{"n_layer": 12, "d_model": 320, "n_head": 5, "n_kv_head": 1, "head_dim": 64, "d_mlp": 640, "vocab_size": 32000, "activation": "swiglu", "norm": "rmsnorm", "norm_place": "pre", "norm_eps": 1e-06, "positions": "rope", "rope_base": 10000.0, "rope_fraction": 1.0, "qk_norm": true, "attn_scale": 0.125, "bias": "qkv", "tie_embeddings": true, "parallel_block": false, "init": "orth", "init_std_qkv": 0.0356, "init_std_o": 0.00727, "init_std_up": 0.0356, "init_std_down": 0.00514, "optimizer": "adamw", "lr": 0.00178, "beta1": 0.9, "beta2": 0.95, "weight_decay": 0.13, "lr_head": 0.00833, "warmup_steps": 483, "schedule": "wsd", "decay_fraction": 0.341, "decay_shape": "linear", "final_lr_fraction": 0.0, "batch_tokens": 131072, "seq_len": 256, "doc_mask": true, "train_tokens": 691000000, "steps": 5272, "dataset": "wikipedia_en"}
Each number is 200 + 30 x the weight over its row's rms, rounded and kept within 0 to 999. Layers, rows and columns count from 0. The size before them is the row's rms in percent of the matrix's.

# layer 7 attention query, 320x320, rms 0.0868, rows 0-172, columns 120-159
086,182,210,217,172,182,179,244,163,213,216,223,191,200,231,198,178,211,238,197,175,188,193,156,178,145,193,163,219,225,199,151,233,182,151,183,173,183,192,245,257
141,209,196,151,184,217,160,241,147,204,186,208,174,216,226,222,233,227,208,266,239,220,193,158,188,173,208,137,180,157,223,179,204,233,173,196,208,200,195,219,208
082,186,198,204,207,173,173,164,251,198,249,184,216,180,179,173,198,173,197,166,188,189,196,238,193,257,198,230,216,217,187,188,216,164,231,213,177,199,200,162,209
072,198,270,262,206,165,217,165,257,190,215,188,244,175,168,195,195,182,243,177,159,191,183,205,214,193,173,209,239,239,225,201,172,194,210,156,207,231,216,212,210
088,162,216,204,188,218,214,214,126,197,202,184,219,210,217,208,204,256,237,247,193,197,205,169,161,151,210,182,192,188,222,188,165,221,155,210,196,207,221,239,221
073,241,172,184,198,215,227,192,127,198,181,226,180,277,244,251,234,218,194,260,219,218,216,159,189,123,218,195,194,164,188,199,175,242,178,184,231,195,211,183,198
087,200,188,214,204,196,151,244,174,183,191,203,157,216,229,241,218,250,217,272,245,245,203,158,202,160,205,154,176,124,223,197,221,204,193,233,233,224,189,204,171
107,187,178,208,247,225,197,175,211,193,237,192,210,178,202,176,233,132,190,196,194,263,210,215,194,252,177,162,164,193,211,212,173,194,215,171,180,195,175,169,202
076,201,180,231,150,191,136,168,210,179,230,225,221,236,222,245,222,192,251,139,188,199,197,190,197,148,209,183,186,197,206,177,198,199,234,176,118,221,243,151,174
097,209,213,263,203,192,227,200,225,229,186,241,195,193,166,231,149,186,183,165,167,187,209,194,192,238,171,206,194,277,205,208,224,192,234,200,162,146,209,200,196
096,210,247,148,215,177,230,237,206,227,212,222,233,172,171,188,229,255,218,227,151,150,191,189,181,153,236,187,227,269,184,148,179,215,212,189,177,204,223,207,192
084,187,158,194,199,221,197,211,155,233,180,212,166,165,247,220,222,214,195,287,218,193,178,151,241,224,199,172,174,208,195,190,204,219,203,162,248,197,227,234,237
085,172,199,166,216,225,184,200,175,176,198,231,155,200,210,198,246,248,256,264,218,171,182,182,192,226,178,186,207,207,179,170,179,228,170,222,213,226,191,196,204
126,188,220,214,174,174,201,202,159,181,208,186,226,206,187,202,204,219,178,201,200,217,191,141,216,169,208,207,219,220,248,221,123,281,178,245,167,201,206,197,206
109,211,210,209,231,245,230,233,195,226,180,208,255,181,149,193,228,241,143,179,184,204,208,203,230,150,206,172,156,206,162,221,163,236,172,181,175,205,203,210,109
076,166,249,199,236,159,190,191,229,212,167,240,186,190,188,187,191,136,230,167,180,212,205,209,175,222,193,246,226,222,198,175,185,197,230,224,201,204,189,194,188
081,246,171,210,202,226,208,237,191,199,206,188,188,236,218,212,238,234,185,194,255,217,216,164,247,173,191,258,157,157,197,190,163,251,184,186,204,239,238,208,190
089,173,183,188,173,191,205,140,162,159,177,247,183,196,212,183,213,153,227,212,239,206,207,220,194,147,170,255,241,184,181,159,190,204,222,208,243,104,181,187,223
093,203,222,211,195,217,213,228,193,193,186,211,153,200,189,191,199,154,206,190,174,184,193,248,196,211,262,158,223,200,234,179,190,192,192,315,215,182,233,153,177
081,207,188,217,236,191,205,232,264,237,230,182,166,184,193,221,191,141,163,158,163,203,215,204,166,270,157,212,214,240,225,200,229,205,256,177,161,192,205,225,248
092,215,225,213,243,235,262,243,184,191,202,188,195,223,193,177,220,245,159,206,201,226,197,179,178,161,226,217,206,224,189,198,174,242,159,268,176,174,172,182,237
074,179,210,214,245,214,204,231,199,231,194,214,231,174,184,206,201,174,256,134,173,223,210,172,201,266,159,216,238,203,231,164,189,236,265,212,205,211,165,190,210
088,187,172,239,167,169,216,161,179,151,235,129,207,195,198,208,208,201,269,208,226,156,158,230,225,218,196,164,220,241,219,256,183,101,250,195,242,178,198,267,180
060,238,193,164,204,262,181,226,158,225,190,210,156,245,255,201,226,255,170,248,229,140,179,181,205,231,216,185,197,148,222,178,200,232,163,196,233,200,223,211,232
179,208,204,171,199,173,225,223,179,182,229,184,201,227,188,186,240,232,211,229,204,193,180,180,177,165,237,197,257,206,190,165,171,215,185,204,158,207,242,201,198
098,170,227,173,206,207,212,161,196,242,253,147,179,195,221,174,185,184,191,206,252,231,164,144,168,180,204,206,234,199,247,170,222,230,198,180,180,198,160,173,217
083,220,234,163,220,168,186,235,246,182,210,197,207,158,174,201,198,240,182,196,211,231,191,166,179,188,231,192,201,243,216,226,188,197,214,247,216,218,205,197,162
083,189,212,228,168,145,207,159,194,202,215,166,199,231,164,206,177,196,196,129,180,131,186,246,142,177,171,202,179,210,213,200,186,196,243,225,194,184,229,172,219
079,179,165,164,196,237,200,227,171,186,169,216,128,184,234,215,205,206,238,186,215,257,212,238,229,232,228,141,190,172,213,249,189,282,191,224,224,162,178,182,182
098,198,243,183,228,219,144,243,186,208,178,200,199,221,225,200,219,247,217,234,236,139,207,226,214,164,204,143,163,174,226,195,189,193,133,205,208,226,207,173,181
096,205,171,237,183,205,175,185,243,134,229,200,214,196,218,187,206,193,170,180,198,166,228,177,195,163,218,202,144,211,225,173,188,253,189,172,193,217,182,137,235
081,171,186,226,173,165,212,157,224,188,212,187,237,140,194,198,217,137,217,241,184,207,121,185,237,200,170,186,220,231,269,211,167,178,193,197,241,246,153,206,196
162,191,186,194,172,199,181,146,213,217,201,187,222,210,216,195,149,158,230,219,207,207,222,202,212,248,171,174,196,193,211,194,210,194,238,188,253,209,157,225,201
099,227,232,152,183,204,204,207,169,173,147,192,198,209,188,252,207,219,196,215,202,119,206,227,233,184,269,168,138,193,214,209,166,212,211,204,202,185,226,200,131
160,193,195,241,181,240,185,179,247,207,199,239,206,190,204,229,158,148,232,180,204,245,243,233,257,238,197,223,171,193,212,201,225,226,244,172,230,196,210,203,230
134,223,190,230,247,202,179,211,242,238,221,201,205,192,207,224,179,104,165,177,189,230,254,235,246,228,209,199,184,223,210,248,181,223,201,189,175,198,188,186,196
198,195,226,152,205,164,211,216,152,171,215,200,194,202,183,215,227,230,225,209,202,158,176,155,173,168,231,229,225,223,199,167,168,233,159,243,169,232,212,200,219
103,212,110,177,213,217,187,197,203,213,208,160,179,156,175,250,200,168,169,232,204,184,175,264,230,244,198,243,191,216,197,202,214,151,225,169,211,229,240,219,197
100,252,248,186,178,218,236,137,201,181,187,182,172,156,186,211,150,204,233,212,194,179,195,243,175,181,202,233,226,188,235,228,174,221,206,221,226,184,202,220,204
101,226,191,187,220,204,171,229,230,212,200,229,171,174,208,193,222,146,269,138,173,267,171,159,205,209,238,181,177,179,224,235,212,236,213,184,232,199,165,186,235
116,189,188,201,229,232,261,222,199,243,180,221,160,196,184,164,218,182,204,191,192,265,222,236,203,182,257,147,180,214,183,184,230,164,246,208,218,190,185,191,144
100,188,233,215,230,241,224,216,121,198,213,187,176,175,225,214,229,224,184,225,155,193,209,195,211,175,157,170,247,226,217,183,216,197,190,196,198,209,223,175,196
096,222,227,190,192,190,157,259,191,167,208,209,224,203,235,223,217,212,246,200,186,171,222,234,212,204,234,190,191,185,230,194,186,222,225,227,199,197,185,264,191
103,236,186,192,184,213,223,188,201,184,189,251,219,171,193,233,251,196,174,195,228,180,164,160,188,169,199,206,201,188,154,196,202,193,184,197,146,220,147,266,233
103,206,216,185,197,196,144,226,181,218,163,200,187,180,193,233,162,198,186,170,259,179,219,267,273,221,209,222,167,233,175,212,218,175,194,230,183,233,245,242,216
116,192,221,206,224,208,212,214,238,205,182,254,173,250,227,208,222,156,242,220,238,260,204,204,230,227,167,194,192,194,178,176,196,190,249,179,266,228,158,249,265
118,221,192,242,168,195,148,185,193,211,158,208,199,171,191,199,183,140,247,182,184,195,217,200,196,219,213,205,220,156,202,177,175,186,228,214,204,237,183,164,193
135,202,222,197,199,170,153,179,212,173,171,147,194,192,162,178,212,167,188,189,186,192,195,167,212,239,153,216,209,165,215,260,184,206,192,191,260,215,151,184,190
099,141,177,239,276,194,219,210,197,170,199,116,177,146,210,201,164,227,168,272,190,206,143,171,154,215,184,158,198,202,164,179,220,129,154,137,185,212,190,228,182
145,189,170,201,203,162,172,188,204,174,216,202,189,209,179,239,200,223,191,231,194,177,162,183,170,158,217,155,197,214,230,182,191,236,182,237,189,212,206,208,206
170,218,236,147,190,181,208,214,184,214,219,200,201,237,215,155,224,254,193,201,161,204,212,226,156,139,237,173,219,180,200,159,207,162,143,230,135,180,231,172,186
106,189,203,227,169,181,183,213,198,218,209,206,194,155,208,170,242,258,224,135,221,120,233,170,176,243,176,168,222,232,188,198,234,190,200,190,228,156,203,188,224
098,182,211,191,139,222,245,197,194,175,211,197,198,187,169,197,199,182,212,201,168,225,193,176,193,197,202,187,162,240,190,209,206,261,185,184,231,225,198,205,220
096,239,210,186,191,176,181,199,231,223,152,234,239,207,219,217,251,174,198,220,222,246,188,212,243,161,227,189,190,172,171,220,158,248,188,209,231,210,211,201,195
111,187,211,194,203,200,206,144,208,165,221,137,195,225,237,227,153,211,176,198,221,164,167,158,206,200,138,208,144,204,226,241,203,226,265,166,175,176,181,205,196
133,199,220,145,180,161,212,197,173,187,234,205,190,247,205,172,275,224,222,232,185,203,216,167,200,168,204,188,279,176,214,144,213,230,165,187,200,196,198,217,267
103,207,175,185,193,208,223,218,229,255,187,204,222,189,243,157,158,206,169,121,190,181,203,205,164,217,160,171,207,210,182,216,200,238,237,203,176,190,196,211,230
113,184,171,197,202,219,197,166,213,182,215,174,205,210,198,182,173,172,186,235,191,189,219,192,238,187,165,167,180,175,168,205,173,228,198,166,181,224,172,208,178
114,196,206,165,238,192,234,223,175,159,233,182,187,262,152,208,227,235,248,211,177,239,189,197,184,190,210,211,211,215,191,174,176,213,191,224,166,206,237,200,168
164,221,179,194,227,240,245,194,209,233,168,235,214,202,167,228,163,118,175,194,206,206,172,206,236,217,194,203,171,202,172,203,202,159,259,135,244,222,239,211,181
110,239,195,202,190,210,193,180,234,160,269,179,209,160,195,230,179,165,224,240,240,217,166,190,255,190,184,172,219,251,187,222,202,171,172,197,239,232,172,181,183
095,209,215,179,230,203,130,201,192,187,157,243,191,183,280,229,229,149,242,225,253,223,226,238,226,165,180,137,211,210,196,171,202,197,227,203,208,250,226,174,197
106,193,178,201,187,177,188,272,199,235,208,237,202,192,215,215,231,200,185,220,211,188,202,171,234,200,181,199,217,237,198,199,244,216,186,194,165,173,267,214,193
154,204,188,230,219,240,179,202,245,258,167,214,203,163,176,210,152,160,150,166,211,188,223,242,205,256,166,214,172,202,217,220,209,190,219,165,207,162,198,146,160
087,200,165,184,226,187,246,159,170,155,200,200,203,180,186,227,204,189,174,145,216,137,213,172,171,194,194,188,183,196,174,213,203,189,223,133,176,218,185,199,211
076,198,205,148,232,208,187,196,173,206,200,203,188,244,202,198,285,266,281,226,275,214,181,211,205,232,201,164,191,186,217,224,256,240,174,230,191,215,209,212,197
079,180,222,291,206,192,210,175,251,224,221,196,206,130,191,165,120,161,196,144,144,180,195,189,173,206,195,208,258,235,176,217,198,163,235,187,221,229,190,179,221
091,191,200,257,220,185,251,161,216,210,218,204,186,171,215,243,121,143,193,154,168,193,224,163,204,189,152,193,185,222,182,192,168,154,243,122,179,240,175,214,172
080,224,211,130,233,247,194,191,164,217,174,241,173,227,238,209,249,220,187,250,268,173,218,169,253,170,200,225,152,167,228,202,176,232,181,174,158,198,192,252,130
086,191,190,135,207,225,190,211,160,216,196,208,210,242,192,148,291,240,230,240,218,212,212,196,217,208,212,208,195,211,243,175,220,263,178,239,205,182,230,229,254
090,226,182,114,194,251,209,198,178,206,187,233,197,256,245,195,257,262,226,218,238,203,213,196,179,225,235,240,179,146,199,215,224,252,240,212,208,114,190,187,217
085,158,211,210,208,175,198,207,213,208,265,186,216,237,210,198,228,234,217,203,190,230,154,212,150,242,183,186,239,243,172,193,241,213,213,249,222,179,175,180,269
096,184,216,228,193,190,207,197,202,173,191,184,243,174,168,193,141,220,194,133,142,218,201,198,201,168,229,194,241,219,175,241,272,126,220,224,207,219,199,154,152
099,210,221,210,248,180,184,158,230,200,190,204,192,177,177,202,129,149,164,146,131,140,222,212,226,236,183,206,178,195,207,207,174,198,236,169,207,212,185,182,147
096,201,174,242,254,119,188,210,189,187,206,218,176,223,204,187,151,143,143,220,200,171,234,188,194,170,188,178,223,232,186,177,159,227,212,231,255,216,169,199,186
096,225,179,158,221,228,189,210,181,190,109,262,180,231,202,232,226,201,175,200,198,188,262,202,182,196,206,225,135,189,219,220,133,246,224,177,172,172,202,188,196
097,199,207,190,189,209,209,221,177,238,207,218,166,209,203,202,224,211,221,216,235,198,183,204,260,231,190,238,133,168,195,197,159,230,205,211,239,164,200,207,196
100,168,180,175,179,191,236,237,182,233,179,171,181,236,190,233,278,200,240,224,211,209,202,222,151,241,199,191,206,203,162,193,229,209,183,212,194,181,221,234,274
099,158,239,181,168,205,211,206,204,221,234,197,194,214,201,201,259,215,233,230,189,228,175,175,185,197,164,225,190,203,194,222,196,172,208,242,158,172,219,205,223
087,178,222,231,201,175,168,184,215,194,236,174,219,177,222,147,163,200,220,116,180,219,172,142,241,161,172,174,273,223,213,176,246,143,192,185,181,216,249,197,237
094,188,237,175,246,194,142,234,174,198,175,246,169,199,204,168,261,184,192,299,215,212,208,212,241,242,200,219,186,179,206,233,224,233,150,191,183,186,192,181,189
102,231,209,239,159,263,166,216,216,212,137,190,231,228,175,179,190,208,203,160,170,211,200,190,190,169,209,233,179,168,198,179,173,183,212,192,154,193,289,188,195
105,134,216,159,174,236,182,209,215,253,196,184,221,224,223,225,233,198,246,163,181,229,191,199,194,210,221,192,196,161,223,269,168,231,222,241,152,197,185,212,227
095,153,210,231,210,156,232,220,195,197,217,182,192,180,191,219,169,182,237,146,185,245,178,227,205,176,170,180,246,218,212,189,257,194,219,243,240,201,261,170,183
095,181,228,189,202,218,242,231,224,219,208,248,180,204,214,195,242,193,197,261,221,192,236,214,241,213,170,218,121,151,197,199,145,263,214,180,197,120,170,165,220
092,165,223,247,150,214,197,225,190,210,215,187,248,218,208,227,193,273,224,145,181,259,191,144,184,169,174,234,241,239,219,207,204,187,238,173,175,188,224,186,219
093,227,226,227,215,171,217,194,153,194,153,194,219,193,182,171,146,154,203,133,203,222,194,229,184,171,193,167,226,189,259,196,202,139,163,222,283,192,191,235,186
094,228,215,178,254,243,190,168,169,177,224,263,198,220,229,209,192,196,173,234,222,145,223,249,178,190,244,199,162,204,215,226,183,233,202,193,171,201,157,206,199
104,231,128,194,223,179,190,211,181,183,216,162,183,246,181,185,181,198,235,174,212,227,204,204,195,148,237,133,216,179,200,156,217,178,202,242,284,211,169,184,213
096,216,231,165,243,177,130,174,199,230,203,231,210,175,218,199,193,172,177,210,230,181,194,212,176,190,198,221,125,152,250,200,181,262,219,175,234,196,223,216,195
103,175,191,155,172,210,181,174,205,202,174,225,192,196,167,174,222,188,167,219,205,168,201,205,225,166,196,174,212,266,99,143,237,200,168,280,183,153,167,231,247
097,203,239,280,165,200,205,209,181,147,217,175,251,219,192,209,239,178,222,166,201,217,203,187,208,198,250,182,257,298,189,184,187,184,186,159,157,223,227,214,237
108,235,201,211,239,227,193,272,188,175,181,253,183,236,231,129,210,200,213,214,238,200,218,217,219,187,235,169,189,185,225,135,162,218,197,177,231,173,174,207,191
103,244,236,210,306,202,174,236,196,196,205,212,184,220,243,165,206,182,189,219,221,205,220,233,201,168,248,178,160,216,226,178,159,242,177,157,201,184,178,192,198
103,171,146,196,246,225,179,150,188,142,197,157,217,220,192,170,206,161,200,223,228,155,201,141,273,208,175,203,197,191,171,159,215,255,168,252,195,216,179,203,225
104,179,215,187,196,197,199,220,259,221,185,214,175,211,258,178,186,168,206,158,126,187,244,137,123,193,165,237,196,152,227,191,197,178,226,152,169,215,256,192,176
096,145,158,161,169,121,216,147,232,169,209,179,169,178,188,192,240,226,181,218,214,166,210,164,264,178,184,175,203,150,171,196,191,216,236,290,130,177,186,185,156
105,204,213,96,168,185,213,178,154,217,203,165,187,176,237,227,232,211,184,205,197,211,188,214,139,195,235,142,187,177,202,179,184,239,205,238,163,217,193,244,152
105,189,154,193,262,272,196,193,213,187,198,224,224,199,188,210,167,206,218,176,183,195,279,254,272,245,203,213,191,178,197,187,254,198,178,182,239,207,202,172,193
103,173,236,190,133,194,196,214,223,197,197,172,169,173,211,196,174,221,196,188,186,172,207,208,162,247,211,201,206,155,190,227,142,186,211,239,162,170,203,183,142
099,231,205,198,184,202,130,205,188,174,213,230,208,178,183,189,152,198,175,203,193,250,226,206,237,206,208,225,193,235,285,232,190,220,156,178,184,202,203,201,203
106,217,183,187,253,214,144,175,166,187,164,219,174,193,210,207,153,187,270,146,182,206,226,238,155,219,239,193,192,209,279,191,190,188,167,240,222,228,186,149,180
100,184,242,146,218,179,205,189,183,195,226,186,198,162,226,210,244,241,172,190,164,179,198,161,124,244,236,188,179,196,243,149,190,240,207,230,172,211,196,222,218
109,216,199,174,218,158,191,205,191,198,193,226,241,232,213,139,204,143,239,149,210,199,187,242,174,166,215,162,171,190,240,194,147,213,235,241,206,200,197,234,209
103,212,196,182,204,180,227,219,171,221,210,236,144,205,209,196,218,258,176,181,219,224,252,153,139,137,197,221,212,171,173,189,169,188,219,230,213,159,150,212,192
101,228,191,174,236,195,222,197,201,247,173,189,173,230,203,244,184,204,201,203,220,190,209,164,210,193,169,223,193,168,217,233,188,201,227,225,256,213,179,188,218
096,233,234,200,148,228,184,172,207,198,151,201,226,169,197,216,164,207,198,156,190,204,280,235,137,216,227,182,183,155,269,270,244,205,220,160,149,202,181,203,187
105,194,181,232,220,209,193,209,211,224,233,209,208,192,221,200,158,200,164,188,164,181,165,169,179,180,204,203,183,212,208,216,146,222,219,151,159,193,238,244,171
102,190,178,183,175,212,262,192,177,192,211,175,234,173,168,194,213,183,202,182,175,195,201,296,207,208,211,165,170,247,131,179,182,185,147,148,202,205,204,192,202
102,179,211,163,180,255,133,173,198,209,212,187,207,205,181,193,170,217,167,253,160,182,174,166,255,195,200,185,174,194,232,243,198,238,215,243,183,171,218,188,151
106,252,211,175,166,179,196,204,185,197,185,197,175,268,217,173,203,235,209,162,179,193,135,191,256,139,211,221,210,225,222,208,230,218,197,150,241,190,174,187,189
107,254,242,180,212,186,208,208,215,143,243,129,209,213,128,247,204,198,255,156,196,225,178,198,173,187,188,192,166,229,179,216,248,165,200,232,270,218,183,171,241
097,181,241,224,182,226,234,181,202,188,176,180,207,206,222,194,198,197,175,128,197,211,161,239,254,200,207,221,183,186,232,208,220,222,230,212,210,243,190,227,195
098,208,168,190,199,234,248,225,194,233,231,196,155,258,210,177,159,177,226,232,145,192,237,188,149,211,184,193,219,191,248,203,198,160,231,247,224,140,205,210,228
105,227,156,139,219,209,229,208,228,177,226,184,222,132,203,206,164,202,248,102,176,206,211,219,207,202,221,168,197,128,214,223,209,182,217,226,198,211,239,187,202
102,168,223,191,266,194,185,188,173,247,192,209,215,169,233,150,154,205,204,214,124,154,181,188,201,192,247,200,200,259,218,182,150,218,196,216,195,159,206,218,205
103,178,148,193,188,201,240,150,232,245,220,183,217,211,188,214,239,240,196,227,204,210,203,192,210,217,193,199,189,224,163,210,233,197,229,288,149,180,225,234,187
099,170,252,158,218,170,194,191,186,181,184,196,189,168,202,200,252,231,195,233,241,212,176,202,211,203,206,242,189,152,168,233,161,195,226,144,190,184,227,200,141
102,231,219,179,216,160,217,183,223,157,176,141,172,223,164,194,194,193,205,170,254,146,187,190,180,240,203,148,146,214,199,195,189,170,207,192,228,209,166,222,208
096,223,241,255,209,232,217,213,258,145,220,231,231,159,210,204,210,173,187,216,175,204,250,203,253,219,206,173,249,249,197,180,248,169,199,174,196,251,213,163,240
108,187,186,183,197,210,212,233,191,192,199,206,188,150,202,199,255,202,187,252,192,189,189,169,217,237,202,214,215,234,164,209,186,237,171,213,182,225,202,218,235
102,200,208,158,218,209,205,173,225,249,223,227,228,213,186,152,212,163,167,206,215,190,202,206,262,227,206,186,187,178,178,218,201,234,204,175,210,162,190,129,217
100,251,197,147,254,179,217,205,198,233,189,166,175,174,190,190,213,156,214,235,168,214,186,213,223,184,201,164,238,139,241,210,209,209,229,220,182,184,195,289,195
098,227,160,209,157,185,244,247,214,213,220,210,186,209,176,218,245,197,177,271,234,223,229,136,219,178,182,215,189,222,177,179,240,212,171,174,176,201,183,219,225
104,166,197,222,242,191,234,191,212,212,196,202,193,184,178,132,181,211,150,212,175,229,183,197,201,183,148,222,177,203,267,254,182,211,166,169,254,174,222,216,203
103,228,222,194,230,211,216,175,190,147,164,228,214,212,191,172,154,190,179,171,217,222,227,232,211,177,211,176,250,275,209,147,185,169,194,144,266,266,202,177,232
108,181,226,170,189,181,197,204,236,162,231,216,230,241,135,233,177,196,212,253,187,197,194,160,267,189,145,216,235,179,207,226,182,205,207,175,222,205,244,219,153
098,211,223,191,166,175,190,180,222,182,215,172,159,150,212,190,260,236,197,174,178,189,186,210,156,242,203,191,185,233,144,257,214,233,229,232,159,183,132,197,157
082,242,190,205,226,270,218,259,174,220,147,245,201,225,243,223,236,194,220,234,229,242,174,179,232,170,223,156,250,216,198,138,244,222,171,198,217,222,218,214,221
085,206,173,176,223,185,254,172,204,229,153,155,147,213,219,235,288,197,192,172,229,186,234,199,202,155,151,210,190,152,179,286,175,212,172,187,208,180,201,207,267
077,208,209,203,176,198,196,173,206,180,246,184,245,185,127,161,137,132,187,187,133,197,183,224,186,271,196,198,156,236,201,204,191,169,228,221,195,193,180,127,152
081,243,184,236,237,257,189,268,181,218,207,225,209,238,225,181,173,172,208,233,205,186,157,139,212,194,218,177,188,205,199,152,215,180,185,167,243,200,216,215,200
077,242,202,235,241,205,221,225,180,202,135,221,188,222,265,202,220,190,208,280,269,172,210,158,239,173,221,181,209,162,192,160,217,220,170,155,212,205,210,217,210
084,184,196,170,155,143,251,175,223,180,166,142,155,186,221,231,261,267,212,185,231,201,241,227,208,177,165,243,208,152,187,288,176,219,221,177,173,179,230,234,211
087,195,220,228,184,174,241,157,196,211,179,138,194,196,165,245,218,243,224,206,251,186,237,231,230,215,143,233,190,187,210,247,217,204,234,195,215,209,223,163,195
094,132,204,170,150,226,208,206,211,207,207,159,213,215,156,222,200,204,207,161,166,221,204,221,171,237,159,231,200,198,223,263,199,222,222,232,183,167,214,165,207
091,222,183,172,241,199,173,188,189,201,238,195,215,168,163,155,122,219,218,129,230,247,159,215,152,166,196,178,238,294,225,167,253,124,227,222,220,244,201,186,199
095,248,194,220,219,218,180,181,201,171,189,230,244,234,237,172,167,155,189,246,157,186,213,209,184,229,238,161,203,227,213,175,206,178,191,223,247,166,165,213,171
092,243,212,214,269,156,175,230,191,192,222,229,178,204,182,151,135,178,170,221,186,227,147,171,184,171,218,170,183,180,207,148,175,192,149,223,206,183,185,174,210
090,250,186,227,279,180,176,228,217,189,186,238,201,192,222,205,125,182,223,237,213,166,218,216,214,181,197,211,168,190,185,161,208,180,174,202,229,217,171,231,179
093,219,197,197,204,185,232,158,214,211,172,255,162,217,249,217,255,255,186,250,193,120,249,204,297,229,204,210,176,125,165,226,153,216,193,196,246,197,194,176,171
103,149,199,171,132,197,211,232,204,187,237,193,176,190,193,243,265,236,222,182,216,183,195,208,199,216,160,260,192,172,199,251,172,225,240,152,156,183,226,209,221
093,173,226,212,124,192,238,186,176,209,184,159,141,185,185,244,269,206,233,225,238,165,233,212,195,244,153,230,212,191,169,219,194,218,195,177,172,192,235,190,219
091,165,183,167,160,216,245,239,206,217,230,165,237,209,176,152,208,188,191,201,172,244,164,168,199,162,193,174,265,226,217,183,238,147,202,228,144,188,225,224,239
085,209,232,207,173,239,247,195,188,226,220,205,183,201,232,166,187,201,199,230,148,109,178,215,213,264,225,214,181,201,260,204,174,244,196,203,229,184,166,209,201
097,171,163,150,176,235,264,192,220,174,216,183,180,221,156,224,207,230,218,167,152,226,196,204,152,228,175,230,243,203,159,165,205,226,224,180,178,173,222,158,179
101,142,201,217,131,229,247,221,226,247,212,181,238,208,189,186,284,192,137,194,177,198,176,135,186,161,185,189,173,219,212,215,211,242,223,174,154,173,214,245,260
099,201,208,261,221,174,219,195,161,187,238,167,190,181,173,155,174,223,218,134,173,261,187,195,125,175,202,189,234,177,216,199,251,174,220,255,219,200,204,152,194
101,232,201,201,209,226,206,202,212,139,221,235,177,173,193,216,200,274,212,236,193,129,231,240,201,192,202,190,195,92,184,194,154,221,183,143,202,194,196,184,180
090,194,227,193,208,202,156,171,232,251,219,184,210,167,216,212,208,190,196,184,183,245,166,131,132,206,151,211,237,167,239,175,261,153,218,240,184,192,222,169,250
097,227,247,176,193,204,164,272,194,231,210,190,213,233,143,174,146,158,208,193,180,240,154,229,211,167,203,178,217,259,231,233,203,194,183,222,214,173,207,219,199
093,270,232,169,245,171,186,179,193,192,229,269,162,215,201,187,174,146,166,208,243,163,196,218,205,193,220,149,228,197,245,215,161,197,205,276,245,204,231,202,180
106,215,208,186,231,197,195,220,213,208,225,177,230,207,202,174,207,257,222,173,203,208,202,190,182,175,239,146,235,238,220,150,208,187,147,234,233,186,175,177,236
102,194,228,155,242,186,234,159,193,191,204,190,221,230,131,165,156,187,232,224,216,266,131,188,202,147,193,202,215,157,245,188,225,223,199,209,189,199,215,178,211
096,149,179,174,143,237,253,194,190,177,169,157,184,220,222,219,228,234,184,219,174,208,183,159,175,192,172,243,252,197,173,153,216,250,222,243,153,185,199,212,232
098,197,232,203,194,147,248,198,143,209,234,182,208,194,247,208,234,188,228,191,153,193,185,214,187,194,239,196,185,218,222,158,107,165,216,202,188,229,260,187,213
096,228,177,236,221,196,194,238,166,159,197,293,153,211,238,216,222,187,217,181,264,203,247,190,197,188,245,203,165,175,253,211,116,224,190,188,228,230,224,192,186
093,187,253,168,223,185,166,176,226,216,197,203,201,220,187,162,200,219,187,285,251,161,200,249,199,214,242,206,157,201,208,196,147,229,183,233,158,244,205,200,221
102,192,141,248,232,234,193,168,182,220,236,190,221,197,261,195,225,245,182,200,207,164,217,151,205,255,166,212,169,201,169,232,199,188,217,194,204,202,165,201,222
106,188,196,149,152,276,154,198,233,206,191,212,240,222,217,212,197,126,219,176,144,226,200,228,185,188,185,172,224,234,200,213,190,196,238,173,153,169,212,218,171
099,200,172,228,159,213,204,218,169,217,177,242,161,160,196,193,196,246,169,140,177,208,274,195,204,204,164,197,201,144,164,257,185,167,231,181,200,200,169,162,191
099,203,186,105,186,230,170,193,203,190,191,153,200,212,171,182,241,238,227,194,248,184,199,246,220,230,184,182,196,159,192,209,166,197,179,222,179,214,200,213,188
099,216,186,258,200,253,229,175,170,178,239,233,179,170,195,174,169,191,220,201,239,162,239,212,229,254,210,207,207,193,171,235,272,191,161,240,209,275,166,171,182
093,180,229,279,198,176,205,189,220,212,181,218,189,115,289,124,224,198,186,196,236,160,283,229,196,210,217,170,178,208,157,202,181,173,241,166,167,171,221,206,216
099,238,252,99,197,181,214,172,225,184,203,217,201,247,189,194,223,144,210,162,226,237,205,257,274,156,172,202,185,177,170,201,231,225,159,175,161,178,182,199,235
102,208,219,216,237,214,179,208,212,169,148,197,185,221,184,249,137,136,189,139,190,256,226,250,177,224,198,204,191,232,233,201,253,216,193,215,251,191,212,159,194
104,169,190,198,170,216,273,205,177,244,213,177,187,195,219,187,187,211,169,203,132,163,256,194,226,203,253,177,193,217,207,192,246,211,185,269,200,206,190,201,182
115,245,220,201,178,168,192,184,240,221,158,132,222,179,121,236,166,158,201,175,202,179,206,251,220,191,205,209,213,178,238,224,228,193,214,217,190,183,200,195,197
103,220,225,244,205,157,227,254,153,207,180,199,205,191,254,193,192,216,130,210,173,181,240,191,215,169,166,159,220,228,164,195,198,178,153,118,211,198,189,234,182
108,197,209,186,212,231,204,195,227,225,194,154,226,231,191,211,216,209,206,263,207,143,167,177,246,211,197,202,153,179,226,203,224,212,205,251,234,189,164,252,249
097,191,266,185,183,138,170,216,198,196,185,217,214,204,186,165,151,138,193,191,194,252,182,260,218,201,196,223,225,254,228,203,186,237,178,203,202,256,168,234,173
098,195,199,225,235,184,181,239,213,179,189,231,185,211,176,201,130,192,238,213,160,251,198,205,182,192,198,210,203,175,183,162,199,216,155,157,152,189,205,208,168
106,146,217,191,186,239,233,186,157,196,171,151,196,230,194,217,213,181,186,223,213,166,207,239,189,209,191,178,208,210,197,192,190,251,224,203,156,206,206,141,227